config.toml
num_attention_heads = 4
hidden_act = "swiglu"
norm_place = "pre"
norm_eps = 1e-05
positions = "rope"
init = "uniform"
init_std_qkv = 0.0248
beta2 = 0.99
weight_decay = 0.049
warmup_steps = 200
final_lr_fraction = 0.05
max_seq_len = 384
dataset = "wikipedia_en"
Each number is 128 + 24 x the weight over its row's rms, rounded and kept within 0 to 255. Layers, rows and columns count from 0. Numbers have three digits each. The size before them is the row's rms in percent of the matrix's.

# down: layer 10 MLP down (transposed), 1728x320, rms 0.17, rows 278-332, columns 240-319
# gate: layer 10 MLP gate, 1728x320, rms 0.184, rows 279-332, columns 240-319
# up: layer 10 MLP up, 1728x320, rms 0.184, rows 279-332, columns 240-319
down278 101:113121115113108144124159116151114148098117196133120127090150139165133115143150096106102117157157152110112160141142169128129129140095118089161111118115170144109139134096107083151129137149138081126117126102133132138134143137134140160130128135
gate279 100:153150141135128104128148156129132105132131121118151115173149092137115127141134137073124128143106193114119138171120106137139096134122103097124097142136138140141155110102140140151112102146125110143133144067122107123176144107114129141125115132
up279 094:104109143100128122113093128126142100138149085147092122113141121081053074121139162117159183133124126145145132168125136154167130118099124124108099069145069124151146098078112156125107107124113110130129135106133120126102113074110147156136156107
down279 096:111072091128154170123121123126163112079125121099164162135094169133169123159115109115137094132141174082118133131096135147097139127104142106164133132108129117081124161127130126108104113098167109122162168131135125141158144129144127091136107155
gate280 102:099103116158130087120144114102167069128135142112128127113153100125166088113112098123119181125169165146144119149093108155125115120146133142107102137157117112132135170137134118121127148133189125139101121118097136110142130111158113116144134133
up280 097:104107123149108136132179164068136160117128132103150088177088088136137099122126135095105125144107105143135109129140190119147138129130086147161099118097150132111132116127159117113131106078161114118146118131081166182174119142120095091096148114
down280 099:170140134120142106128112110133153154140148111156150124059147153154136102093179151116126162142083123131141137134177169124173157114106105092121126127133151123149145144129130102097125117156129129140152121108146086127111135098173141123123184140
gate281 098:114118179106134116149077123112125116142106084120111110109143122080099141143115118136122146104137127116165162155118107091100138124122114115098153077109103121151134140116114122137132127158152113157165116123131141152082132096115126110131123124
up281 097:110175089117094142173123126101154141156100122150122096173109122130118114121156120135127124083124106131114141168119146146144101159119125169114129129162151114118123114120131119115123151132170126098135140106187082149150117131094131140141098178
down281 101:139161186115157098115099099125141154123140143171130117141157113105175135102174140144140115138119123131140113167117124119096128156135153134128152155100130118076107117087117106123066138103174156120168120136096168132077159127151174156163152157
gate282 107:135106098116143129127137142087117120158098136138119146145192111163124134120107153150146149140145137149146124159144088158172128155116116112138126130128143129110118117154123118117158109111101138135083097143154150139157087137132130072133130104
up282 108:103144126114141083158139149111116144136124121171089085125165068116166160135167162095148121139112117129133138131119082121140113120126141109152101164121187138127138113115152115133129106141143122126114108146124122140144082088128147123096122113
down282 099:156162102120112159117134130133129130099163123097145135133120155089107125097099153112118111114093134130132120120114178108071117125142150159140142178125064113123176153121163095083118096130091172135164159105137117133092134141118100183131145141
gate283 099:127097113114096092091131116126129120110119144163072118074163127143084105121141146047150133062108116108116092108152110109116092105114120119116149102117166144121090117091132112109126144172175144132140159138101166092166130142109099123138133126
up283 097:119112125157096157126146128120111163135156104123142147123134116089145148131110139113143107098114181161092128097125131155147143132132160130202110138122128136109148111149118152132137106084138143125142110117151149151103166105124120092155124151
down283 096:135126165148124168120075127113131096125121163114111167150124165100122151138115134147124098149121106126096147109148098164123162113119136150122076122104139107078103137142115098086107137105140166142120100095150122152106140138122089128158134098
gate284 097:140134119117097126150118104124136136139101119103137128123157163128179117101119164101119153163138085087138150117141113115137105129116088128205115093132125138161148125102121101149180110095094092119160084107129111157177096151110133127114148111
up284 100:139106148121099120122164089092135147080149175148110091088157092161131107173126112122144106142093090164146153120162174168160149139108126138085112168129164099115094124129140172142140123167115083100109098188107102112114096131142139138140125151
down284 100:145127083125155158093115133134084146128138136097141142145128121144147134106120155114133135142137156117121129146114154158148106094139118120124123110121136109157175091157126128143153160179147129122177116104085136136147131145132130135139133131
gate285 093:190111124132111096146113152102158124121095117126139156130113136161157126119119097119127164120132114166097142125152121132116145108135150135096081113117147129109084110153127173098136107124088136140142158140112102122151146140121103122119111151
up285 100:077154115140138110086118104132115073120116143131118117140145161178106153159139169096117137137161140148159106116142149108146104169074094101128104131143138130165130085128147085133137108145131119125124120128112153136106125106113153117106106120
down285 088:127133111109140117135147124096136138091130155176104139107125120131159094109128177139120124120099101101116112139129113147094132110114141163121128154129122151182183154136138110079114111118125109146123085104128133128127132111136124117136128079
gate286 092:115112119140159107128110111125129173119157131145169109124087118127139130080078130146120128131160107139133120091156139100089141125136125136149153119108110111134123122141129136091158096125083169109125158123128147150092159115161085137107137138
up286 095:164103127109140110165154149110088121132123094108124080130143154144112126147140119149135111142106139116122142145084098140155156194128135120105109122091137078084102136118153090175100185121140082169141097117151107143174091140118137123102093115
down286 091:112168076162113093111149170122129166149129115134143140097121083124126126127068141120117144140098113173125146151177138117119134122109131142160106127128146155133154111136128111134108127151215129107131177151108125113114121111164139127094125142
gate287 098:171141153138173128122116139126136114148119147157120123107087113168115160180094135116151127107130124130067105089104130102126129119137134093128087094121133181103121126166147180127138177148109149087153148110086133136150110090178144123129146128
up287 103:071186150120122146129131129131121114159122134138169123095097132113121170143100139143138129127084107127129086141133163114167114137129141093128113149084115119140164094112149110154101149145141139091079162134167153135124166124111082099117085186
down287 103:141134127138116130140128130138122164127140119115143163135120166147134103146146159093100100145138095129092148142085117132102107143119114102119086156182183107161094181130112113134136133123125106149149167136138128145084120153106127085072126142
gate288 100:116146158143147131178095128126127073063168115121128118148091144119134138156125161131124147132149140136143141176107111151113121126136163119088093120148076158099112102075163150109137087159091101105115171121086149139149102114140108155164134122
up288 102:144112130159094137110157081148090131149137188139133139124171117136149131200094118150117146133091079098126101129144064127137164117106097128107150099136108135149128129132110109175091111106140135126165122162113163113077134148123136109108150100
down288 105:097074103129098137106124106093167131096137126096158133153124106114126130140140135104171117134139086136093125119107117129118070141107123116140154113153123101140110086098086090134113154119144137134132102142099165142181102114118174103127106156
gate289 102:136176130119153095127137122117127136091145089130129141153131151164106093162144155088138088133118151125111088138122118135114139137116075101118138124105107084159155096083102161111172100109146125128105123106113112159123089115141157132135117109
up289 104:140086114149140096146141121080131149108125148105083126146123113156132161137097140155102087098114151126164149138119118149122099129124096103131194154113141150123136155140123123111104140138152132147113109113188180083178120082118137160145148154
down289 095:066135137135138156115132122126104124104132141104105141155162110119123124119116147105107108148092113152111122116118162141120123160146180148097136128114087088155121154066168090125095153100108134089090172113140127099119133122098098188115141113
gate290 094:128118124136107122098116100123119125115104123162080126108154152120133150114081144120161130119111115108105111131151129098093133158153140128154151073101154144120124166100140145127107079132110146119132137108146129123111190133135102128142134144
up290 094:122130161109165097118112152126148103142170118125168127147105129118114103101172127127101116153133153182138116171091102116086103135071141143174079152149106136087125088143171160103143161137129166137122153187094131138141153140125135150116107129
down290 098:133123143155160120167115125165122131165097134137093163123109101131101142119094159140138134141143129148106153142150175119101137116111132127134106111135129166116094121130103158133120150204139145138161114102185129156123141129122121125151104111
gate291 102:082125116125134154136118166115122121132123100100138107134133089092145173090114150160123155112142142177117160089172129153144120156092137115135096154115150089168133143140089109085104155159156129130113121164144144109126124115120132141105120059
up291 099:070095184126148144148131135104132165134120098156153138106132104052115148159122173143140089093147113181089160130105136156090159131116105086085137105173092104129131103142175130124082126110120149148138110143102150145145106120113151119141071143
down291 103:099073145141100120106141121184159165144095116155132150092116116157125145141128123143121112151146134166161117139095130108133136092142121136140148135169149127112149105146216117163140193126121112130143106148147177136139123127126117120130095134
gate292 103:140103115079129138107115126148135161124127135110122182114118154136113156151091156154109101125130134119138104149159135125126129124117117096110115147149118090105125166135092068138097135084183092133138146116122129109138114114192140094128136134
up292 104:152115136126155139145087075115193108179121116112132089090124107137145111098164100136120128134098120142110110121109159100128141134104095168130101119134142107135133113116126160139127129156157137102136110155129120108143095127148162119114123104
down292 100:097139126111139121134100121098150133136153139152160173114127171138088091150109132130135159138102164102113081148116144179127120139098135121089106141110121185102090087147098136154141095111137173124071153139150120130123119165119130138115121135
gate293 105:125113145132107141154141147139130126146150161139129195165165102154098120127151105156129137086088121159165087111111141136129097121133151141137123103050116127157151135150137075124164128078165103109130107105115166155141153134099106118093079093
up293 100:153113095108093107180074156133079118143116138141141114110093173140138099132128119158128174107128147127174083188119134141116145135084108113152157119143122141111113146097169164105090094146115135101110143115120123125183111164146161161166118120
down293 100:125149152106168116159088114151131129139112093142124100110107129108103073107154130126099156123126131113095128153123161092090134118132076094134156111141127147127141135135139165159144132174117104158146116128121108109144146108145085093137142126
gate294 103:097122131130093170090104136176103109130135126166135139081115161148138143139089171130135161121138126113166143119112158166112154141102082159111112170117135138114124091103136167153105106160100112130117107119111167122172111085123095162110112125
up294 105:158171110159113119168124095097091138151103105140113148119120115141126087133135141139082126156118154068158101148122150200130109150138126129084132122119117081137126177151129146101117180117140103135118106117119136173093135131120158161158114127
down294 100:127119143144098182153109159141179109134145129115126159150132129171144109125091115136161103134129154127142172144123196141136142132131143135133088127150135164120121145112122104121115161117090134115099138119118128131127175086115119123090151095
gate295 100:123128131131110100111129107126132148129116111149136115124117153135103142164108110115093132130147139149105160160116145157137112113110113106108128136132122113140121156137120115134142150162140176112130153103114147127080155178155082154130121137
up295 103:163097141114122139176128138110133158131115133105136131146065146148152147138135119133103108135134149172152134134106115148076117127140168130130151103124058134148144077107142113175127156087104143133085066079121098112126123144124096124127156129
down295 107:089143125124102111141103110169159133126134126092117156135125185133133125118106153100133119115106147159128134145166107117149079130144161155112123145145119115122131127117193108127206130111062119124088128107132162121091155133153121147144096147
gate296 097:115150129117124159146121127112115106114180110181055124118106136120133159154113160140126148151126153141170077117128143131108114130130085173115142153174153111118136082106149134084109140155066099104078133100158124182152137144115077130146116123
up296 101:140115136139147126118111132109138147144133120114102122144176123155128107111139101077136148130141110116121150110139142171115104094148111103125134116137145099052154150118112132091141154105097133145097126085093101126183104141113127131144148123
down296 094:110130110135083093146091145112135118114134139090128178081097147089132105104160131143144124110092153109098128155131124133120156104116120121117136137164080142106137176101123133122111147129138156101089135097135147129140134120112136118142142143
gate297 089:134102134130116098125134134174056154146144132121088097116082137103104104122083096108130135154121094120207170136111174172135109083127139141141073128161146088122134103155129091104123167137191163124133130111136139140151125112129124168139128142
up297 096:143168152111112147120097141138150138139118091092150104169159113131139095136152112143123105141162118119140089114114101118081102125112130091098151126140141182131115116129126138155081123114131107102163094116136144128110096145136095096127129114
down297 096:128079141160150140127123135104125127111136168140138150092142119134150114178102122132146114093087150156122137099105089134131121113083111142152102131100152153104103140163092128137082118100143132158138121155137127144198143124153130095140097124
gate298 105:144142125075128126104104111139149128146113089087128092090144132148144127086080137151149078087128102132143075149120133118169097108083132133101150153126148137137144126146102085130122139114162122145114111150143107149107147138161098138142110151
up298 104:119083100134138130157131120101127116113136129122125101139142131075071135130106169120077100148130119115099169135131168134127158119115109152122153134124063116167115158145113102141074123125125094100090103115136119138109156154119141190115101116
down298 107:102075117101119103157142138103126151110156137141128077121107115130093109147166157154110100175111135152123106151155176140134090123128116083145156122110175160138161131157101102100101171130152116119173136145087147153162147163165151107115153123
gate299 097:105132148122147118088104098175130161117114153142124130101121112092094118173143122109096110148110115152141079127135140113139112095118127124094107151135184135155127153082148110113102161137154140117129123127161116161152154149164093100119170161
up299 093:151134125115094115122147111099101126129113161129190125124137141099134150124129191152188149124147126100119159147140123107128164142136127146086111148103109123179113100077115102119103094084119135128162105141101121106142110128088127140165131114
down299 099:128101186105143137118138089128137108178108139102133124116151121105128099140139151104165135133119111124118152153157111137125163162117062104125114145138157117137121130171127144155159146146117138119141131100098158151110135094166112131129098155
gate300 087:108103172134137132128142100139137102141130134116094155117134113127111143100106145161125150119142134129072106140107098136145128134097133134117113088126131130100123129117077156143111136097117100127095110153143131112165108107126165148137147166
up300 092:095091148128087143158153145138101108124132150147107131093159150117093123106116139121126129156137112083146103128108121119144106169119142127108125129154116169104112150101103148089115146159123099150130104159136128075150119133131138140173151142
down300 090:153137078138130166118157142104087170099148136103116124150141094153117184156081186109107105106124123150141138140139138167118133116150138095113160086137123129128148125134119150091143115107087125114085186115100122165095119140112139162133109130
gate301 094:088123138103162124101097112126147135101141157173145111134140137151105137129140122128150106131174090148168145089097160184115124125128083149115139101125130129116128131134147115126118110161077138143083154147137121132138106124128106082100144108
up301 094:147147105116103130098089152100119157158080102105158166124099139122112150158136106113130126141158167125155154097146159155142141152169132153090133138137131096150143157165117142118125132120131094135121085127100116120180130130152114146153115149
down301 094:076130129159105125080136098142138115145048168098125092093094181103170108064160168132109150130103110148189110128130142130136165136125126140121109146168172133166123158134141105131120110128140090106087161079120137147094150115145143166084111183
gate302 100:151150150160090126166122095150109127125114097138165100139105111102127110081175166141152110152092120128086105142100147096131149145095110125100089143171143136141116126156117119131139142111118055141159133148155150133124087080146152120093113157
up302 098:119098079092128166130120122133137108146119152177139124105176058119126111124081127125152101095151130134107121156160123158142100148142154123154154098141119095147097063117128111109154132142146126087147103158124136133178143081117128126083134102
down302 102:127131092169162159098148118105107101111169137176082131140122131140134125104132182096120096141078152128142136093097125105173146133169154146104165118088157153171084156117138182130129125150085098127102115156103148118149130107140102109134108142
gate303 104:134112179170137134120086114093151121129133156114140157142119147128097116122080106169142095119118114143136137093117190120156139137111160148101122127080137140163122116129166123136134133136128110080104143132144104109145121090134138102117093089
up303 107:138150117119163140090119127135133072156154110121121178128149138126125116075145100061104105124135145123132146226109109147124137131149145113081112105146112096141146126150142192112095122091156110130107130145143182150144078157152118146123093159
down303 105:155157134171131154142114168137094163135113130093155163118139155117123118102130141109147149189118122119127128181172108132105131134207142156144118156155124095103105145139168164090125118117119159145161123114119143092116114171162145110128143121
gate304 100:081095132156153101137142107101130085110102147135157118122144106137125145124120129150119150111068150125128151131141107126134184126102083103119086118134146119122139138137125151092110137140121136154103193144129121138100144133147118141133159092
up304 096:110141142110136123163125099141163159154129134091078119094136082165136114126102131097154148146137150086145104088119117113148095146112110150095147158103121128113130124078189118098086124145093125103116086107145113115174094149143155068136134116
down304 096:119085160119126148171148138156124099173189140110115106122118144121151084115142147127137133129066085127140137105152080151119098112133104135122145172130115085109128113120132141136089129132106105124138122125102108120106162175124136125124113129
gate305 094:104152139140137136138179144091154103121112113116105135092070134082123169145118111128120156081096136115159115164109103076164143082137119130127152117117126106087103110161150144147182113126128132132136121147135120126106144127127124127162127147
up305 101:139135132125114114120125179158131152118102147125112135150146138150079123116130078118149166161148105123120187099136123112166162170129129136157131160141128174112132147127098131197163099131101125157075116124095146077146114117144169155101146105
down305 100:108122117133147147084098134136138113101126159071149153118136122108119167147105098118118150159170108165137149112202145171167150197101110119160090122131130152109166121112111075118104116119138143134070161109081117177133152107120120153133137088
gate306 095:133123136097157132129129112109106105141130089138115148139106147117092088148134151159144131135138140115126130062096171127109104147139124159122111136134112093186123136067134152077126141083134097140141152150055187089092176107054149131145131137
up306 100:141138114087064130094157119113105141126109130128140123168127108082151161137086126099129096084108116177130142163150130156098150182136100117141139099144133128107121127130173145152125196139093121098124123137144173149118112125112129107154103125
down306 102:172158102132148107134113129095102141153097120088087126169126128161120173135158131112150107109122080141117135164090173153119116148132105117101124075152166164136128122112114174141126125148110140134161190134137171100112137163178130145132117116
gate307 091:085170132095162128111118144132120124143152080160121167105142085103094118130183089136161113140148124112094173116163076116106140145135104119144204154140128125123129130125108149134132101111104116137176124116118108124139104097159142107070137133
up307 096:142093127124168111152131164089116135138090171081120139113091142129078102181140103161084090125145105097141128164151105126147114138096113141102128147138126084121105105109114092131100108123101120127179112144105081137145144104124120128155120119
down307 096:125119120112153119091128131140115128102075175141126139131183115120129097161140161104126169115157113113121161104110128106101148147147151104115146140107115130101115105120100100153134149141136109176143156116103104071144104107134138114125094123
gate308 089:135156133148120142164168092113147151175129106145130156124138110128136134109106126168125163150129132120108128098122133137139121164166147155144123122085130102091154139131146187082140168142127143161121136110138103118164102140149140107150141104
up308 092:127113139137104132129127092124160126128129125136105138106097110125106132118145119138138181094071107093097119122137096107126180089156128129157096152152169104107150168118117086080117185130139072169122152114152136120154131079139155105116144127
down308 094:144120134142104103119161152150113142138120146149154140123148163087152118131148128145109092132131106120149144100145160127124124109078152129142161100142104102161156096144091152125110140097149160145082115096089139136135095151144113094117129163
gate309 102:086119094138100173132094146122179164143119123090138124124108157138138112117136129118084090155118142165141150140116119135087125145138118153084105116150179131116084131150105118080116123097131110137122125138108090120142145135147170108075138127
up309 098:135102136174118082173152162091148130138128127139165115123092138126141091116149129126131130115145132126105151111116109108147164114149113150109157109158141129123138109148065123158062125135082089109101090128149156138098089087126131134106123115
down309 102:110094102139113118160125114152118118137144122141108147125099110166130150151127148163108092119131127094145109167107141142117190152137116157117135152130117137163162116119127124091103182111117071159122130139158095167117093144131148139096161086
gate310 105:161152151119100113107142085120116134137138106095093108119146098175133147047098130134137103125142149139145141135099097133119084130108117105114123132103145102146084139143129128121111135108133160125151138095113072129086125172133108115086149154
up310 105:142165150066113113121138145122094141156145167171108151154101137116132129111117125139164127142073109166151126152138156138136139077097088101101146105108103151166154134080113123135096125085134126155137133141140156145142100159126127075094110115
down310 107:137134130124131116166152129146123188141191116129108119144104153123160121177094109079165120188141119120079132084144120108105133113150121096125094158129118093192162181150127095104132098125151086111120115112126137167172096121102125148132146085
gate311 098:116143169126139139132120161108121133125092141134161110142150127139152142100127116126149144133151160109122122099084119132106120101106100175115130186109180140108123171108157113107119133109135088171143121095158146109098168136118145126139179113
up311 098:177139153111153106109126081135135089145129102133120126125118097127106134153146150111133162160154112113141140106086128121082145152117130140136102122104142133145121126127148142132099172141119158099124139134093149139113138097128115143122133165
down311 102:167121154105147122159167094111138158104143135143120172106105106059126112135140131140117074131153078129154106136116158127141127118127106180124098069123123141128182112155129111182100120089147105122116150160163129144144115167142175138098110119
gate312 100:122133100146114141116107110164152134129112094131122139103120082107155088106076090151109134090103139144105104096148100122150161157090120119118111105116111101115113122126110125119143154120172151109124096145114144141148107136151095119153158101
up312 098:118149133136094118143113133118095132126120116115151123149112162194116108149177087146143131141110113092104107100140134160173154109121140125146072125127114146105140097131127130159119168078137113124113135103081131133077134138141161105152167121
down312 100:159168163145073139139145163122150083104129118123177092200136114139120079127145133154098117119149124160131114143101158157082127131162074129145175179129155122126195176136133159145153124127087137146130152110133136146098174114127117165105113161
gate313 091:145154115103112157128125123157080106133128157162121115143112126121103165148098140188149124201136098135103162120090177143119129139108155145118145140122141117140132163130156110103153157143084112093129126148098141121148121114154144175139158094
up313 090:128139144130152146105162117116122116099080156123100155098157102111145105136145123105136117113140137145129138135128073161139122102134140113136105174100134126145073151124145121120106122167129156161116151122158080157128114119133146134097176099
down313 095:161137112105094118107126151096123148115135166130054065173101141112107109120109137168135105145092094126114154117116154149146116148113139139109100140122125134148148122124155119124168154142106153111106152172100117122125114106101164149081153105
gate314 101:124131115148151116142127132104134109139121118146161132156158095148105171095130166152124062096142144130134132153117132177132132129091135135104097132134068134144150095137133132112146113114127120118137112169157105143122162158130148106133167097
up314 102:153130162133134130112123079129152142093142145080138131147130102148149091136106152165126116166099122102068137126112093121133134092132147164103127111137148119154088059098118096154151105134155114167159128132112139119139092125135143089154127121
down314 101:097133109104132118097136159175123145154098130070150104137101125115136166111116121112124121128135095093107122139096120103151134130143155107155104127102080114127137121117137131152133137115138187133108081159149146128136114071153102124143181134
gate315 104:166129167130150116126138103156173163126175156116122136134118134103120159108144136140131111095134088130152102122107137129116144138100130151157170150150176140125134159138097127115104138132107155116174101144109095080046107110137117147084153150
up315 108:127122091104088128123164125127168099138122126134127132122178115151106168171086158116135179112147134162132175126107149145153078111105150138138110164113132142129079143105147084125067138134076136095142160113126082171144108171125134138183141134
down315 104:140146140080140093124140148150126134116101087134106104118165116132088108116124178131140162078111110175122171116168160113154108127124119100103138117129120128085068158086068082126119159098119141094135100119142173137153119137127153137169066122
gate316 100:057160138148153055151101109106110138123130130153136135129113096087116128087058139127164137118112107124151120121111114119119135105143159115145113121143077136139135176125123102139103081113178112122125114133175140142112171126119144105127141075
up316 101:121085124114151124107127076074110133145145123151131110099107116126141129126121119134141124160148107116134121087145095098158120117088122142143163146104085138136146106114079137117101151126102150144103112110126110143129131130112107140162140108
down316 102:107128149134125093170098082119151171106122108136097165125136180131115116132097119160117079112132134120165165156190127094110130088116126120112173112129077145100113126072148110132076116087109133114139150118122102134129123157133130097102080132
gate317 109:116110159160080077132143169105123115128075161125094138156123181131132128171138133137113123134101152142154108117110163109127070174112162121145132127167132143118213104079173097129162114096124088102134102123104144148110093115113107108158133119
up317 109:103145140134168098122125131096109062106096134129111097149157180112178132149129177162156090109105136114159109140134102145109099125125099125120133151146107127088147100076147139114126110102085104134120125100175124105097073102115122138144169116
down317 107:155104124131166155141168144163156159130138114114135122150108136121125123106135150149132122114153171148141115145089147097109146092134101139139139122129134071101155144151130151163118163122054127156099110137181150134109163129089154120138092091
gate318 098:155107124154120121088118102101120147065138117096124110132144121134142178134158162157115100165120150131128092161165112158133100143177184091138126141096120083122099142126155120083142128128149117122088114145123115111101174103138081132122128138
up318 097:126127129135090113121155145114120114145143119121149120119086147138143110154132091121176128088148145111089152107147135135068155135084146182151115124128122143125134086140105136189115110106107128129095168102088174128069123140116110114120141113
down318 098:131143129155141124161124120143096139193112147161084112128110118123106075109178136118117162122153144101100167185123132142090138109107083128129150071135157171174117163121095100162113138127087082079117152133142122085077133142073149158137141112
gate319 104:139130116154100137122155082127110172111118100111065150113157124129103133129098121098076110182121111082098136145169138131124130127115126105162125138055156068154104113134173170145104160126142081158145131117128082171112121096117167067131161118
up319 104:094136106133119129080148149102116156146126086125119113156114104180103154162139115067133114132185127125154136185093122115106176127111140169147068145132071133132144131127079126107174162134141083144080136110155135124121127138097112157156135152
down319 102:159134133081166124139094130173192107111163128098116143093158119118122105159112133127125162126104143140103099117108107133141128169161080139142130123163150167127126102103085095114139144151120123098105155153117155126136142139146124116128114101
gate320 098:151114104111101161130099152121104148108124091159185115149122186109133077137133158102115158101127083147124147115131078110133159126144143143125127127131130145122142144108168098149076108121140134149142186126108093169113126139150098133120157092
up320 097:139117115098138119140135148140157165127152129150134143111127129120114186156134135136152134104124107065117135108187127135157100115114183130155127154129180124146176135153120134167118080128121136112103132156114126075096117153090117104114115147
down320 098:118101142127145115099161151159167096165120187149094126135195070144160142116173171125091095149126135141156125145120149137112124140119130139129142127143125116117127139148121094087161121097092143134125117106123142121168114078135126124186129099
gate321 098:127145101088120171144119117149081109144145124146167133104151125119107096110093151065160085171127166119097156137136135094120169101141135124135131097127162121110113147149159134173076132135160169129130096122149145143160140140106137123164105084
up321 102:160145170084104120102121087125121138122149093128103106112070136114099143132148140141141147144120131098133130133130102133163121105157147134130118119126140158130129147090108088125100086129158131157125114098104144139148129108115112170138084142
down321 100:138131152151152124140153127128158141145100105108119153115100109101105085144148145145146133140086145112120156117131179164110132122107130130162103112157172113123153159112117125153156136122093126137117113145152137159132137120137129093126123123
gate322 107:170139119132098131125149125119128133106163097106136121150135116141102130147131167137150151152158099134118157177163157148156144156161129117120108121096140165160111123094169160119127093158125071110125120109146141171151153090136119079134127126
up322 100:119122134133138123147130107146120107129081161156115068140122116105113145123121190138092155117099102136180101104159113113115116092063083123157136134100126117134172120139148102086118098126158125074165134095143159137112120177106095155112087099
down322 103:148123111110133115132135108132150083140136130141153147141102097142112162090083108099130109141134159115157130116169139132146098161142134122112131091115123124139127124170179119080116141150110108114112120085181098081128150133131129078119091147
gate323 097:141148118147153136145101155136141151101117129148111131117069114124137153100164133121122119168088127082120164132093122094111136159111120112136104141126161104101116163128167103080140132137152125111100161162136130104123130101118090129146118111
up323 099:110151101116130100089121095120096163197115091149134107134112101127154116128151128166142113098121130076063121105127116082153100156145134109125151116114123118119127101123097147118148099136150139109152103147140130143123155155174133133152127092
down323 099:107073121134117138088099102146145099204145152128168158153131093081099068150157136158117119112113164109123139103147082118116161118171111146114136094124104112152162163160138144122144182158177119080132117097171119100148100148103136133151146128
gate324 097:126143126107125184136109125084138111088155140183137125119129163129108090123088139135181150117151097118093139163138115127140144080145102167102078071142153117102132112166144104095098131108142118116105192145158083139140164071141139154113149147
up324 099:151146144143135147120171106122099125149125145146117120135113150115112122114123115121130166160091187123161154139122126082118111161107133109152126115070085125117079135093137106131132128133127116112113082119123207135089101131133123146107103093
down324 100:157114145090144160142114170104131155107088134127133146123133145119129143139085125141159128155127151158127126131105144136080112116144157114156086122135112076153124169174132109133099123147156116098117113095102126106143111106135111132114078097
gate325 099:167157136096134124155186191134167101110097100109134119100113157156086108128122093155140138119131149142146121128144083101111099147163131146128147143116129125090112134137156112160124071124143104185125125116121119135096103126124133153109125140
up325 104:167087116096161155085129110131106130124130115149098128136139132113126120171127147127122171100144149095145135135120145091186157131126123121113156125128117107160148137150143120135110112138135147126129109126117109132096107080128116121175130141
down325 100:124139110160162156105151090108120186139122150154140114162123075105132146127087130123096147109103177118143150156123072110144130063153154115141112128135086140166178119119157122134143126050129136134131122143144159139106096117123174175171144135
gate326 101:128135145125157133140118126126131110120097107146146129110147119092122111180145167079114158135153117113124126113144112105165089170100154153143104078160148147128129095155153137134095111115121120146101114111101109110110166111120073131097106128
up326 103:149120120111154104142099121163132130149123131130185152092086119103202140127128126139131118132167125133139134128126131142130137111151117080137142116190116106162120106165106120077142146142147127158088172122123148109092136127183137146119089126
down326 105:135190100134124142108136159127088117118126091178132169086185102106158139124130130122129151084135107126125166165164111129102134129086142083090139140149124146136156115136140137133108130100136089116113143140133121129105120143131121130098149148
gate327 090:111129103131098144120098148144126153148136118110145131159150118117127142134122167096140135138112109159120139173104119143131163112133172109135148120146117110158140129165155105169122152124073109130093128120079126122104139135096104130078131123
up327 093:119118105165134102103150109126114141100118121130161145133099100110107116111113114121134114148148128089117132106158139138095110175182107141135106172117144123086122117148112112070119149097151089114106100152155141115143137108107106135116164130
down327 097:137132119152167077107120149102154085125119095098113160130123105134141133095135148120116139143149107141126129134139170129159111114125095131185142144178130118128088108135110126094132082155097114131119143130143110125133103157126126098121146089
gate328 107:076133120123148130113125144101104145141141084148142162089092109119141144148093124145124079135162107101133142130112119133149159133085152089105126109125099139134153084111147106098128145131117115109172133094146144140143129101102097093087095148
up328 110:144107150084162107182119106130136126129142099129132154148104142143124134101120100140140145142161168103141113150182144136132119109149120173108108121147157141137127153088125128150146131133094160131085113124135086105141125141136156172140138114
down328 105:108120136132093117172121153123114148150125114056141098121102166127080148128137128149110145119164136169152109086131141123126165139103108111081128130100153121137114176130159148140125130160127126155107112093126133160146115066108133136121136156
gate329 106:123128097154104152154096105057083140107124131129114124095120151153100144123131151118109139100170114118140158085072078117148126114126149112150106130167161160120122085149091120105131113141106185103157074127093181174096068129150107120131112130
up329 102:162176108089123076109130159145126097142118160086148141143119149146164106079121132126183140137123118160125115134143127119118092159124111129123111103119107147158113158115170150156123141155143110184126148140143111083102150137095148146138141130
down329 094:103164126115139147146152151142148111132111126125098099122090172122132164134140123117115147122123108149126132153122166111121116100152100154130092179160143139098126137116100119142125134078112085063124111123168147144144143161127142101088106130
gate330 096:150127104133095137125115153128103134134122118120135133139124162063112076130086141105136108190148124146133135140144125098097141085103128128129125103142164136106128119126129068096092170075105107119120103095115114182126148141099077126127147133
up330 102:106109124126165089163098156086087173147129131116131117122116157129139102149073143171108140094100146122106127099142135133146156095121127161102123125119109098134168119079100130126112136102068148149139128121168152076138151105151121118138103123
down330 097:157159091099122141113111176115161080073124120127112157121146112132157132167134136167149145120124126143084160146121171131132150147149137103124115145113134059150119135143156149143100094177064194123123119135123155140122131130127127120141137105
gate331 110:156135104128127170151077105094122112112159134126129088091145141106131120139125110113137155122134152095149176133145154165103111085133177111133072070147153134096090137112152116169126188132129129106111146187108089140098132127172096145124102155
up331 108:127161131143115126079132060087124161125119106142153154128107130079166104099104114103156108161109125109141083145122137113137171149130106173122117133146088147126149083147138156148143103118140138145141126073167140104133133167118124141131106148
down331 108:140109128133129114126097129109116132100130161149153085166138141096071175160114140108133084106096101092125135158156159147123105067105139137096125124108145119142134100142143103120110135154127105135121140106123099105133147162168138114058149130
gate332 094:143115123079121144124156093127139110111177146162137157119142136134144123047081098135099120138147105083141143094085099141161128131149101120110126099099108111100123167153164146182144111105128121169114126136151114165130127119090103113140136149
up332 096:097098116125149083094140136154135147127147113146170124137105076156139126123089105105104145152087121170132107118079116139120117151152154117121157107111123111068134169147114108163155159117144146122140090134114091174151104124129082119157129151
down332 098:148103129134126125129115170122130127135123167143115144152110182137121127120147120109122173124148123129135141120118143128132084117128156117156098162114133153085093167173119124142082148141123118134154088141145129114098121133133112142154117147